Each number is 200 + 20 x the weight over its row's rms, rounded and kept within 0 to 999. Layers, rows and columns count from 0. The size before them is the row's rms in percent of the matrix's.

# layer 2 attention query, 512x512, rms 0.0264, rows 227-253, columns 256-511
081,210,199,202,172,176,218,190,180,203,192,180,217,190,193,201,231,185,188,194,194,216,222,206,194,217,197,229,241,185,178,188,200,170,242,242,228,188,222,191,204,196,184,181,203,181,178,257,195,205,172,199,215,201,205,212,159,237,209,171,175,207,188,211,220,218,161,218,212,177,226,201,170,212,193,200,192,226,185,199,201,237,183,175,210,202,204,167,210,185,202,221,193,207,208,187,182,241,167,209,229,174,215,204,210,204,199,203,230,203,222,230,196,223,160,196,208,237,187,210,219,191,188,172,191,253,176,189,172,177,222,233,180,212,210,203,185,166,189,201,171,215,213,190,199,173,198,186,232,221,189,183,174,190,208,227,193,241,174,210,190,187,200,183,180,199,172,223,217,212,216,201,207,195,210,194,183,181,162,204,166,180,223,218,191,183,211,228,209,213,211,216,211,197,171,197,170,241,174,212,210,228,198,192,211,200,202,196,180,208,194,180,191,192,218,204,234,221,165,222,212,193,211,177,189,171,196,188,157,229,173,219,222,239,215,192,224,229,166,188,219,197,211,213,187,183,162,228,195,168,203,202,202,221,211,241,185
078,202,212,223,197,171,208,198,199,199,215,195,188,197,179,180,216,185,177,190,168,187,205,235,168,216,195,189,195,178,208,238,193,191,171,214,216,183,194,164,188,198,179,233,219,205,205,164,180,156,207,200,187,189,214,169,220,225,175,208,186,231,201,209,200,226,203,179,195,162,176,188,208,189,190,150,223,209,170,203,217,185,218,193,217,229,215,188,189,184,178,249,188,251,184,195,185,236,218,216,194,193,181,189,187,190,214,210,202,211,212,207,180,202,214,224,177,177,190,198,170,206,196,194,213,210,215,201,188,203,173,177,194,172,205,227,193,199,179,200,183,217,195,159,147,230,159,196,182,198,220,196,208,227,211,220,186,167,204,192,188,204,228,196,220,208,199,178,199,215,217,167,220,182,214,136,249,177,171,221,184,185,234,211,215,174,184,171,206,191,217,211,172,184,231,182,250,183,219,203,184,155,202,193,170,209,202,180,224,207,209,194,206,202,198,193,200,184,207,228,207,214,217,155,232,230,207,187,231,207,179,214,174,197,199,197,175,207,191,203,206,198,191,189,220,174,210,205,198,197,187,215,189,188,159,218,216
083,211,208,204,219,187,181,214,202,205,237,172,222,195,223,236,166,191,190,175,184,210,181,154,180,182,200,214,206,193,242,248,158,169,209,182,229,226,186,197,200,207,194,196,193,206,199,210,204,261,246,195,201,215,223,196,222,202,227,181,207,220,208,210,162,168,234,207,167,209,198,223,184,206,189,211,205,206,223,227,146,143,181,224,214,198,216,207,194,206,209,215,219,202,224,205,219,215,188,173,208,226,235,218,197,205,192,218,213,193,168,176,186,182,171,186,229,202,178,193,176,252,200,185,172,187,221,194,227,177,202,233,218,189,221,166,178,196,197,182,168,180,207,235,153,215,188,174,207,174,211,186,212,194,212,182,174,190,212,203,179,216,185,232,203,196,208,186,241,201,219,225,192,207,215,194,169,180,194,179,203,193,205,172,226,221,193,213,183,170,189,176,253,179,193,213,213,216,228,213,169,162,183,179,223,196,196,228,197,236,208,187,195,217,199,165,196,241,196,216,193,223,214,163,178,205,208,178,220,219,192,181,188,176,189,224,172,176,197,198,228,199,171,210,183,199,204,223,155,208,189,186,168,174,199,175,228
079,226,188,225,201,202,184,222,220,156,227,212,230,151,247,166,232,130,214,166,195,217,187,208,186,223,225,190,224,187,217,195,206,164,192,212,187,203,212,201,218,189,173,209,230,218,199,217,204,193,180,200,206,199,177,172,212,191,189,172,220,198,186,189,201,190,219,200,197,218,189,232,198,213,228,205,210,214,160,199,226,213,215,214,168,184,209,187,212,219,209,202,193,196,180,199,166,236,220,226,210,194,200,212,186,166,205,224,201,192,209,232,215,225,209,192,203,229,171,189,201,190,194,187,164,202,164,240,195,202,228,197,195,169,200,212,234,173,227,182,186,193,194,216,197,187,148,227,237,198,208,192,191,207,219,188,248,216,204,210,200,197,177,179,182,213,203,187,232,195,230,245,212,200,182,235,206,205,243,185,159,225,209,209,215,220,233,202,162,211,181,182,201,247,206,179,206,187,216,203,176,203,196,234,198,193,199,175,192,187,201,190,178,158,196,207,212,232,172,238,184,255,227,201,182,169,217,177,199,233,204,191,188,230,207,174,197,220,184,187,205,204,186,202,225,143,198,192,212,198,232,193,203,196,183,233,194
080,204,211,198,196,183,184,201,206,193,224,194,222,209,171,200,229,224,218,164,239,165,199,223,213,182,226,221,211,194,188,188,188,230,148,193,181,180,194,190,198,207,219,197,217,192,171,201,200,206,172,174,203,207,194,211,174,207,211,192,229,190,190,203,182,205,196,238,186,219,188,165,167,224,186,201,237,200,233,212,175,197,223,169,199,197,196,222,211,191,168,174,235,201,185,168,208,216,196,196,204,227,207,222,227,233,194,177,182,206,190,194,218,208,181,202,194,197,205,179,190,200,187,222,215,205,235,210,211,193,175,153,190,227,220,212,205,203,201,206,208,201,171,234,220,237,179,164,208,177,195,188,192,202,207,202,197,172,188,232,206,217,175,207,159,196,193,201,179,172,180,153,172,195,212,190,213,192,192,174,233,204,188,180,213,186,149,184,214,230,206,198,194,190,209,188,203,193,190,163,207,213,179,164,234,209,215,225,194,179,184,217,182,201,178,185,199,227,182,183,189,163,203,218,205,173,176,203,184,200,196,211,203,161,234,197,205,203,208,191,204,206,184,184,194,213,218,217,170,178,211,211,218,179,183,197,195
076,232,204,199,203,203,185,206,227,227,185,173,189,169,180,218,193,219,183,206,156,195,194,197,218,192,179,215,192,179,201,194,182,210,175,232,198,183,205,213,181,183,208,181,214,191,201,188,204,194,175,185,136,177,200,209,202,202,159,195,211,200,190,191,201,200,190,191,197,191,238,225,225,214,185,218,195,208,200,188,221,219,219,213,213,224,185,188,200,169,175,198,173,185,190,161,187,219,169,250,215,195,175,202,167,192,202,244,190,218,198,183,211,225,221,188,203,229,196,208,177,244,195,189,253,190,203,195,188,212,178,223,192,175,212,219,175,180,171,190,180,183,204,196,193,215,209,175,231,194,188,211,208,222,204,184,227,174,222,198,181,161,167,174,209,205,191,192,185,207,204,215,203,206,207,183,231,197,199,146,197,195,197,189,209,189,224,180,196,218,170,217,227,231,178,217,191,181,233,196,207,232,215,184,182,171,183,190,168,220,210,220,168,181,183,229,262,211,198,184,189,178,235,208,190,203,209,175,233,224,206,213,158,191,208,208,218,203,214,193,184,212,224,215,216,165,177,217,245,166,205,167,187,191,174,198,179
081,176,174,197,196,192,220,235,189,254,173,175,169,181,208,197,211,154,194,207,156,187,206,188,181,228,170,193,225,227,194,181,221,172,221,213,183,216,195,200,208,204,205,200,203,214,183,196,184,203,196,229,174,215,217,228,225,196,152,176,182,212,187,163,195,184,216,201,209,193,199,208,233,211,204,184,214,232,213,234,174,237,201,194,154,184,194,239,239,207,199,180,185,195,217,228,186,182,197,258,203,224,177,213,177,181,187,211,168,200,183,177,214,194,197,210,201,237,220,211,181,199,198,176,205,183,194,180,219,199,208,169,181,197,221,197,169,216,195,215,155,190,170,213,203,230,187,188,150,200,207,242,207,160,202,207,189,173,193,198,202,188,173,195,161,175,181,189,208,156,224,197,230,191,197,159,245,202,187,186,202,207,225,183,163,181,168,164,179,185,176,186,202,191,204,190,186,174,185,195,223,224,217,221,178,162,165,190,213,207,194,226,223,175,205,197,233,196,227,205,192,209,220,196,191,174,187,206,221,212,194,198,186,226,192,223,191,211,175,251,196,188,205,164,217,208,212,181,200,210,199,172,187,213,185,218,180
081,209,193,186,199,169,196,195,167,168,184,193,190,195,217,219,178,135,164,184,207,168,225,234,187,221,211,199,185,162,161,200,197,184,208,243,208,223,169,192,205,216,198,220,216,199,215,228,207,206,227,206,244,203,206,209,191,202,212,220,190,212,156,196,205,223,187,199,173,183,225,189,178,231,168,182,197,174,223,214,191,155,198,178,193,228,183,182,194,204,193,207,209,195,192,201,208,228,193,177,199,196,183,235,198,222,134,176,197,176,209,186,169,186,249,186,199,208,198,209,182,215,194,185,203,209,182,194,182,189,165,222,231,197,186,171,192,218,206,177,204,224,186,208,202,197,227,245,241,186,236,185,196,206,216,197,182,201,199,228,205,182,202,196,214,195,156,223,204,209,229,214,266,198,185,165,208,212,185,210,194,213,202,185,210,214,211,179,162,180,201,198,201,193,189,199,200,184,222,242,200,187,208,178,209,170,206,212,185,205,180,204,225,159,198,168,211,186,206,205,244,209,154,204,208,223,189,222,202,176,210,178,183,222,186,180,159,207,188,215,189,210,239,201,202,182,185,215,168,207,231,195,191,208,196,245,222
084,202,187,207,195,189,192,192,220,178,211,204,227,223,215,186,212,222,193,216,235,198,226,229,203,214,198,179,189,213,182,206,220,222,173,192,186,197,202,211,171,208,179,188,224,170,235,214,203,192,220,197,204,183,235,215,197,159,204,213,207,214,182,171,204,208,188,202,175,216,161,170,207,252,206,209,196,170,226,200,195,151,205,190,192,185,182,188,189,216,171,165,185,158,228,189,201,203,217,175,220,221,187,228,202,211,179,188,189,199,167,220,199,192,209,186,209,191,198,206,223,192,198,201,243,175,227,196,214,184,174,184,220,221,197,195,153,184,192,185,237,210,198,223,172,242,171,217,220,163,201,218,186,200,204,212,164,181,211,231,210,175,204,229,194,193,200,177,176,188,205,207,189,196,176,197,206,191,180,182,246,262,167,173,191,228,206,234,185,225,217,203,180,228,171,201,203,162,208,194,187,223,200,181,208,201,209,222,176,207,176,256,204,184,215,190,211,188,188,193,190,205,171,233,217,207,188,169,191,209,205,190,181,207,182,194,179,215,182,176,192,225,191,211,186,168,178,174,186,193,174,200,228,205,250,207,207
080,211,204,175,198,212,215,247,206,194,196,241,248,190,185,160,205,211,207,176,212,203,185,222,206,177,197,181,211,194,182,200,220,227,201,207,174,172,209,181,210,210,218,218,222,171,181,191,173,228,217,168,188,192,219,223,209,193,211,174,195,201,186,231,169,159,227,197,193,187,190,200,181,231,205,207,197,210,233,222,229,178,198,219,176,224,206,180,230,191,157,176,163,210,181,210,233,183,201,222,190,181,218,210,209,205,217,199,223,203,200,212,213,203,191,198,196,171,175,208,173,228,238,164,180,196,197,229,192,220,198,187,223,215,228,249,201,163,198,200,215,186,195,207,169,179,187,187,174,222,221,215,182,247,213,192,200,210,198,137,224,205,161,219,217,198,207,167,207,182,226,215,216,189,215,212,172,192,240,208,176,238,201,229,200,193,212,186,220,231,181,211,171,188,221,176,222,204,196,171,196,228,193,178,205,227,212,186,222,225,186,209,204,183,185,204,192,174,191,188,181,239,196,219,221,217,198,224,226,236,204,206,200,201,201,218,223,189,202,220,206,166,173,235,232,180,167,187,194,240,141,211,175,184,210,210,216
080,209,208,214,149,195,190,188,195,214,206,218,201,220,210,174,198,187,165,191,214,239,227,205,215,221,253,244,180,232,196,186,207,169,198,207,194,203,212,192,208,192,168,207,195,223,182,228,192,219,204,196,199,187,230,238,194,181,228,193,240,196,239,183,207,188,156,213,210,167,200,223,164,196,201,192,215,161,181,197,183,188,186,179,191,191,189,195,218,221,167,223,203,206,212,241,178,179,191,192,245,209,157,238,165,210,203,178,219,196,215,224,212,207,189,188,198,193,190,234,252,217,175,204,187,207,248,189,198,199,186,239,227,185,190,208,213,235,191,211,203,201,206,229,209,255,207,166,177,202,172,232,194,202,183,219,204,172,205,185,210,177,174,233,226,171,175,248,194,210,201,206,202,188,188,197,231,156,207,195,226,213,256,212,226,194,227,201,177,180,190,194,198,182,180,220,166,213,197,206,186,232,172,217,207,228,206,190,186,210,212,181,188,221,203,200,172,203,175,220,211,210,195,200,197,201,202,210,198,181,187,190,207,224,212,196,198,191,208,187,184,225,214,199,201,205,208,196,212,159,203,186,187,205,207,224,158
081,192,188,248,175,239,202,185,228,214,209,189,241,217,221,168,217,203,208,207,226,216,195,139,231,186,184,225,186,202,204,214,220,209,217,199,219,192,188,195,180,216,220,189,185,215,179,169,179,239,181,204,207,174,186,225,221,230,200,189,182,197,197,208,214,200,228,187,227,205,219,187,173,190,165,217,174,171,175,214,178,212,172,175,209,194,206,171,171,211,231,206,201,169,191,250,213,198,212,196,218,186,209,198,193,167,226,187,136,203,206,221,229,173,212,196,214,162,160,197,183,188,213,224,179,185,171,208,180,212,205,192,212,189,184,176,156,188,193,208,187,203,226,194,210,190,201,222,198,198,189,181,219,226,153,213,202,207,207,192,214,197,239,227,194,208,203,217,223,242,197,217,202,234,235,186,211,206,182,189,182,215,218,211,238,215,186,188,196,177,212,218,211,215,209,202,157,181,185,235,160,224,219,176,225,213,210,205,193,190,184,192,177,174,217,207,204,188,210,213,186,222,199,214,206,208,204,213,229,197,192,231,170,234,230,187,203,169,207,210,220,194,200,181,235,173,177,181,187,203,174,187,217,228,234,203,230
082,194,215,222,189,201,199,218,179,195,204,204,179,183,195,199,182,217,196,178,223,184,235,186,191,200,210,259,175,239,191,205,224,197,199,201,215,193,224,190,193,241,186,186,222,216,206,201,190,195,198,237,216,179,206,201,230,196,202,198,206,206,206,219,180,218,229,195,208,188,177,196,188,233,176,221,220,202,216,203,220,237,220,211,195,198,183,185,189,203,185,226,196,197,224,194,181,219,217,189,173,168,195,230,188,181,182,185,219,213,214,210,218,206,199,207,193,216,195,141,217,203,155,156,204,222,205,196,174,210,176,213,231,209,209,215,197,176,203,223,199,203,201,199,240,209,215,227,238,181,200,191,193,191,180,180,210,195,230,192,185,208,206,182,238,161,216,207,187,201,196,165,193,196,210,187,206,168,208,218,204,198,169,200,229,220,186,207,209,169,228,210,217,210,170,200,205,203,181,222,187,192,183,173,202,241,191,226,197,175,212,189,189,235,218,183,226,220,164,232,203,157,188,205,198,180,171,196,168,208,215,219,202,203,231,227,206,221,230,205,186,210,217,198,171,205,197,200,164,204,189,181,173,194,163,207,206
082,200,211,177,202,208,163,236,205,195,210,217,185,226,207,234,176,216,196,163,221,177,222,220,153,170,173,193,183,211,179,223,180,211,190,165,222,201,195,194,196,228,170,225,179,198,178,177,200,228,228,188,193,189,160,185,191,213,176,212,213,208,184,201,217,208,195,204,215,169,187,190,169,224,185,176,205,198,191,181,169,182,218,172,177,177,215,184,170,222,184,196,170,201,188,200,205,176,223,203,183,222,185,206,164,185,185,200,195,249,190,193,208,195,209,212,199,202,188,207,196,200,174,196,182,161,226,172,227,176,180,174,204,232,195,216,195,241,188,189,233,211,191,211,194,204,204,202,187,180,183,200,197,180,208,199,206,213,211,197,196,202,190,212,155,173,221,219,182,172,193,192,208,175,232,199,228,202,186,160,206,157,201,142,195,204,228,207,205,205,191,224,217,213,199,228,197,170,238,204,196,196,182,157,195,162,200,208,199,227,220,225,169,223,201,184,201,178,207,184,165,170,197,177,206,233,194,189,196,239,191,202,200,190,218,216,222,195,212,205,199,173,193,183,190,173,223,196,215,192,184,168,236,219,150,226,180
080,227,195,221,216,195,178,202,187,172,198,214,191,173,161,187,209,202,179,186,208,190,204,216,212,203,161,183,207,202,172,192,187,203,192,178,205,183,211,208,242,214,191,194,198,168,229,203,190,168,197,212,195,226,193,197,182,202,175,186,213,224,185,218,193,195,177,216,195,173,152,228,224,211,190,203,166,196,204,199,223,218,204,238,231,196,172,140,183,169,223,206,212,172,227,195,193,156,202,209,177,219,202,181,225,177,195,202,197,158,216,204,198,215,218,226,220,210,192,219,212,205,196,179,213,207,201,186,223,208,182,193,189,185,198,188,230,170,219,206,190,167,207,186,193,209,184,182,198,188,224,184,178,239,198,193,179,206,210,198,206,132,206,215,210,218,201,191,190,234,176,209,190,201,212,214,179,251,191,251,192,208,214,204,224,189,198,183,174,224,213,212,218,192,233,173,204,191,194,217,213,171,210,212,184,235,203,217,215,169,218,222,201,204,222,207,168,210,183,199,212,215,209,165,189,196,195,183,207,176,208,156,193,213,186,196,219,237,221,187,193,227,197,220,177,216,227,234,172,217,170,177,171,191,196,175,218
079,192,203,154,234,218,219,168,172,194,216,202,192,188,217,205,211,226,192,214,178,228,236,248,213,180,187,237,216,232,197,197,192,216,212,194,164,232,205,216,238,195,194,211,199,235,244,234,186,201,206,190,194,191,195,165,201,171,224,211,214,209,206,196,187,188,235,252,175,195,199,210,228,204,225,214,221,228,223,184,187,200,230,167,182,213,199,200,183,196,208,210,204,205,183,167,209,180,174,226,183,198,221,169,172,251,194,211,202,205,214,216,174,186,183,204,185,200,220,191,190,187,210,223,186,220,194,181,213,203,195,209,198,179,176,175,206,203,200,182,181,210,189,194,207,189,223,218,208,201,205,146,185,200,199,208,194,185,209,190,196,174,186,214,211,167,183,210,224,233,201,211,187,189,198,173,182,217,198,232,230,234,219,170,183,190,207,210,171,224,183,192,177,211,207,208,209,182,214,205,247,230,221,202,216,246,190,241,209,210,186,232,200,215,192,184,203,207,173,210,187,180,173,200,212,215,179,234,216,174,210,188,220,169,197,219,221,219,190,225,193,152,223,199,192,232,240,213,185,179,133,183,165,154,181,185,209
085,174,204,195,144,206,234,199,178,202,196,192,202,196,200,205,167,172,187,178,229,160,241,192,166,182,220,188,214,224,204,167,179,194,187,206,213,242,199,191,211,224,227,211,202,204,175,240,208,248,193,194,175,181,195,189,209,183,182,215,209,197,195,211,177,224,215,191,200,182,198,198,198,180,223,222,175,212,189,200,189,181,201,174,194,228,208,173,156,207,194,213,184,194,208,203,246,211,191,220,176,176,220,193,207,212,192,184,202,201,165,211,213,200,194,228,218,203,163,225,209,196,177,223,153,199,196,150,178,181,189,217,194,184,220,196,179,211,225,183,174,216,192,197,198,221,203,217,179,245,231,193,186,242,142,179,192,200,171,197,215,206,197,177,214,214,212,199,238,215,192,175,166,216,203,202,187,205,184,188,216,201,213,205,199,178,222,185,172,207,175,182,183,196,198,164,197,199,193,189,239,208,208,201,186,243,198,202,229,173,181,182,217,177,179,186,193,202,213,200,216,207,201,203,208,192,216,199,206,197,214,180,210,198,236,222,197,177,198,201,223,188,177,211,171,220,186,167,172,177,209,187,217,236,188,192,238
080,194,232,198,208,204,183,216,174,196,215,191,181,208,198,221,167,202,234,192,200,240,228,166,191,201,233,184,219,212,199,175,205,189,214,157,243,205,185,202,186,172,182,187,207,165,207,192,220,182,209,212,200,198,204,195,195,195,199,175,177,211,182,200,226,181,252,208,213,200,219,185,214,184,218,176,201,149,223,206,201,211,187,211,208,211,214,230,194,191,199,160,196,211,181,205,211,213,191,252,236,135,222,225,210,212,202,220,148,211,227,213,187,193,229,196,211,217,180,175,183,228,187,179,188,207,203,208,200,184,207,190,191,200,191,196,191,202,204,188,180,211,216,207,185,247,209,231,239,170,196,219,214,198,230,212,232,218,146,211,207,226,206,208,210,222,204,212,210,238,222,194,180,195,201,193,179,218,195,196,198,179,204,224,215,232,207,196,192,176,205,222,228,233,191,196,214,178,158,227,207,240,205,183,217,213,223,186,183,208,175,180,212,209,213,196,215,184,221,222,188,192,219,229,180,181,179,186,209,198,162,173,179,212,195,196,163,227,239,203,201,217,231,192,220,188,191,221,207,229,193,209,230,202,195,203,232
085,155,180,203,191,193,204,185,189,233,221,176,218,200,223,224,210,226,162,181,182,185,210,200,169,169,195,211,206,203,225,182,159,232,176,200,206,184,198,197,181,184,194,198,209,204,196,216,207,213,222,213,233,220,207,201,194,190,193,187,189,206,181,217,207,210,210,223,206,207,187,204,178,195,184,224,207,218,208,176,167,183,168,184,167,189,232,183,203,196,213,178,208,209,192,224,183,203,199,222,226,222,200,180,202,220,218,143,211,233,202,232,218,217,191,237,195,204,198,220,174,203,198,236,192,177,206,172,192,228,184,163,252,235,208,173,237,234,198,210,191,202,212,207,199,208,195,194,218,191,197,196,182,201,203,166,208,219,196,209,194,210,186,179,200,204,198,182,195,163,199,165,208,184,186,198,190,198,159,177,230,197,214,199,206,212,197,186,228,203,188,202,172,189,181,218,196,209,178,184,192,174,202,174,203,216,204,171,181,208,206,219,175,191,196,191,187,215,198,186,190,196,202,188,235,193,182,209,212,203,168,191,188,192,210,203,169,188,175,177,189,181,147,204,196,197,226,218,197,244,143,175,218,181,192,216,218
079,179,256,162,208,200,172,182,214,234,202,235,213,205,198,217,217,205,202,193,198,181,203,245,179,217,198,165,238,203,201,190,186,190,212,210,155,185,214,192,225,221,174,213,179,220,240,216,190,211,187,213,224,167,207,200,201,184,212,196,185,202,164,172,208,183,243,228,222,168,210,215,188,226,185,184,189,186,208,197,219,197,198,248,193,225,222,222,199,201,198,191,204,205,204,201,183,224,192,193,205,184,228,205,245,187,200,161,204,214,202,230,184,233,205,197,188,202,207,187,208,181,163,200,194,190,191,183,197,216,221,197,202,207,188,199,204,206,182,194,205,211,193,220,172,166,202,135,209,218,190,173,200,175,195,181,180,216,177,197,222,205,172,194,207,183,209,179,177,172,226,205,209,214,212,235,180,222,187,231,191,219,188,200,149,200,165,201,171,217,208,223,185,201,203,223,189,197,194,183,197,183,194,229,192,148,196,176,210,198,178,207,211,204,211,238,212,215,170,170,193,208,166,187,227,230,199,188,209,207,204,185,205,185,204,208,217,213,171,181,200,202,206,189,199,168,202,145,224,212,183,215,194,188,217,224,209
082,196,203,206,217,233,206,194,195,219,208,187,215,190,209,227,217,205,161,185,203,226,190,221,188,206,193,215,185,181,225,232,206,193,169,213,171,218,208,197,210,193,242,214,197,189,189,205,209,234,198,220,203,215,277,200,223,211,215,172,244,167,211,216,220,183,217,212,204,208,225,205,171,210,192,214,182,195,190,200,207,189,193,191,181,170,231,212,200,215,177,193,203,153,193,207,203,182,206,176,204,186,202,178,202,175,185,210,194,242,204,191,224,209,216,237,181,209,231,185,173,222,184,203,200,178,218,216,233,239,192,170,167,175,204,217,199,192,215,171,177,222,196,193,192,193,231,217,207,224,185,204,195,225,174,198,208,180,186,184,195,198,182,201,195,187,171,212,226,215,199,161,198,189,195,190,248,190,226,187,202,194,200,218,219,189,192,208,202,173,214,218,222,231,210,178,218,200,157,168,210,242,184,178,202,193,173,215,209,200,183,229,209,183,186,194,189,198,182,175,213,205,188,196,165,206,204,207,187,217,198,222,182,218,202,200,199,179,173,189,194,171,159,233,243,190,183,167,219,180,213,208,152,190,203,217,193
080,174,196,164,178,201,218,201,201,220,210,201,180,163,191,213,187,219,210,198,215,209,232,175,223,194,191,199,189,198,210,190,202,219,205,209,196,246,180,226,194,215,202,221,208,188,160,200,215,181,184,234,183,215,193,232,215,208,186,146,181,145,214,205,196,200,182,193,206,210,176,216,162,232,226,193,193,196,186,227,176,184,258,208,205,215,161,180,168,171,230,212,188,231,213,207,206,178,192,207,181,221,196,187,197,195,226,206,176,197,195,168,216,201,170,203,216,192,198,187,193,209,212,204,162,189,199,206,201,213,202,178,226,174,207,220,200,196,171,224,214,198,181,197,147,196,206,238,207,198,177,149,210,190,202,217,208,199,208,195,171,172,175,177,238,184,217,175,221,217,181,178,195,222,213,195,227,195,204,189,228,201,207,200,200,179,194,191,208,206,200,158,225,212,156,211,211,173,202,203,187,205,236,225,197,216,183,211,223,200,227,214,195,214,251,175,185,162,185,183,193,194,201,160,200,190,196,204,172,203,219,269,188,155,183,238,205,192,191,211,200,209,209,189,182,195,204,167,182,227,200,201,185,201,186,189,207
079,220,204,231,203,193,215,167,198,207,195,207,202,199,191,193,184,219,193,168,170,177,170,243,217,209,167,169,179,187,196,223,223,176,235,200,198,146,204,203,221,184,214,193,164,208,198,193,188,179,215,211,212,176,174,171,249,211,207,264,175,177,220,215,188,204,175,188,212,214,187,172,190,201,195,215,199,208,200,232,188,197,177,230,180,220,227,197,152,187,222,187,192,177,196,205,212,191,182,196,210,202,203,205,216,238,245,124,179,177,179,213,201,172,192,180,215,186,195,180,203,193,184,214,185,204,172,161,220,228,177,167,227,187,194,179,162,198,182,184,217,183,174,215,203,177,251,194,246,224,195,200,220,193,224,195,232,220,199,206,179,190,180,188,254,228,152,216,205,221,192,202,159,170,193,162,202,179,211,187,182,211,174,194,240,225,201,216,178,158,226,186,207,200,203,181,224,227,200,229,205,201,186,214,196,184,207,185,224,180,194,203,206,207,205,196,174,188,210,207,187,205,181,221,183,174,234,236,202,179,199,206,224,194,163,202,220,222,169,180,160,142,186,232,219,202,228,217,207,220,178,215,210,193,224,220,207
081,246,216,239,206,210,174,229,195,244,193,204,187,165,220,222,174,186,201,187,211,175,214,222,208,201,203,157,198,190,176,166,181,213,211,217,232,220,193,181,203,211,199,215,200,209,193,229,187,193,197,184,190,185,219,218,167,232,189,175,209,193,211,183,209,238,195,185,202,187,216,204,222,185,170,221,178,189,212,169,229,177,223,186,190,225,189,218,181,150,196,181,180,189,238,209,223,238,177,170,222,200,175,218,224,209,210,227,211,194,206,201,205,163,206,214,215,197,183,207,218,202,172,220,213,191,218,229,181,198,197,205,207,218,184,216,200,207,178,204,181,196,222,184,189,184,190,188,176,219,200,238,214,222,221,209,181,176,195,233,223,205,203,193,208,242,206,188,207,211,210,236,195,202,178,167,192,202,174,198,214,182,197,204,183,212,211,184,196,231,210,211,178,213,204,200,178,207,234,218,195,218,213,200,194,225,214,211,212,211,220,182,190,166,196,193,219,169,195,201,176,177,191,209,192,170,177,197,177,226,201,195,189,220,193,205,250,199,221,199,208,192,194,212,205,212,150,220,212,192,203,193,207,199,208,219,202
077,223,213,220,220,175,185,193,233,186,192,190,159,210,178,181,210,210,213,231,215,223,229,166,211,215,193,217,205,183,154,173,240,188,210,188,231,200,214,187,204,225,162,178,207,199,202,228,147,182,186,209,175,203,229,175,216,218,180,195,221,250,193,205,206,203,222,196,220,197,207,176,201,163,189,203,193,194,218,204,205,202,220,187,221,214,190,220,208,183,189,179,239,219,210,203,207,217,172,193,238,187,179,200,221,205,223,223,191,195,234,190,164,231,197,227,223,201,194,230,187,191,180,197,174,205,205,221,182,213,192,179,213,163,207,203,205,212,190,171,186,219,201,227,185,177,234,198,189,188,209,199,196,189,164,209,189,226,206,207,236,219,182,209,171,192,190,235,244,195,190,202,183,219,224,190,196,172,169,243,178,184,215,169,220,239,183,215,176,188,236,220,188,219,218,222,187,188,198,181,217,188,171,207,185,216,168,166,224,229,214,158,238,172,192,181,195,225,241,222,192,202,225,214,198,181,196,227,220,180,185,189,207,170,220,220,215,198,217,184,180,215,200,207,229,208,178,188,186,199,189,175,214,189,221,204,204
081,202,226,185,241,176,213,171,202,182,212,210,167,191,185,230,217,225,210,212,211,214,213,217,211,206,166,183,215,192,221,190,184,205,197,196,190,211,203,185,211,188,212,208,207,196,203,219,198,178,173,195,193,211,218,172,205,201,199,208,191,199,196,172,216,173,155,231,225,150,210,189,196,204,241,209,158,188,190,224,210,221,188,175,208,191,203,210,157,206,221,199,230,177,204,180,178,196,203,210,217,214,185,214,203,214,202,222,217,229,199,187,171,202,187,198,216,206,184,214,207,169,175,196,230,236,180,188,187,198,212,215,180,209,233,208,186,198,213,191,202,262,194,221,238,221,203,188,236,148,159,239,205,212,187,174,218,215,185,202,197,196,183,197,226,223,214,174,143,197,172,198,212,176,208,192,203,190,168,223,193,227,224,210,198,215,190,238,209,189,221,219,210,184,212,209,202,175,173,218,209,216,185,174,202,199,193,208,195,216,228,199,222,191,223,193,202,215,191,193,208,228,219,192,229,214,181,229,189,141,212,207,206,180,190,174,214,216,216,191,178,203,236,179,194,196,218,177,226,205,190,210,206,198,188,191,203
082,218,194,190,207,205,194,194,195,223,199,213,224,212,164,216,190,212,282,207,189,243,187,233,161,248,209,211,214,251,224,203,196,222,199,185,192,173,180,187,136,170,194,221,194,181,180,184,183,207,218,179,151,186,188,204,199,207,265,198,186,205,199,195,182,183,194,208,181,217,215,198,231,209,200,182,203,186,206,244,210,199,187,213,204,187,223,202,227,173,219,190,222,200,197,179,174,194,238,198,195,189,220,221,211,196,220,174,195,226,167,211,210,166,210,191,226,178,164,199,194,200,193,250,208,174,236,203,247,221,234,212,183,205,201,187,213,194,231,215,205,177,200,213,207,222,192,221,194,176,221,223,207,178,214,194,203,197,192,206,199,205,202,214,227,195,189,214,208,197,195,188,216,195,208,202,169,196,189,171,209,210,202,240,220,178,197,196,162,178,220,209,216,199,199,205,182,206,221,191,182,186,213,210,206,205,195,170,176,194,196,193,205,214,210,216,192,240,179,213,151,239,190,186,238,195,207,189,180,202,206,234,170,204,232,223,170,186,204,218,200,162,211,208,226,215,216,194,222,201,197,166,219,204,214,171,173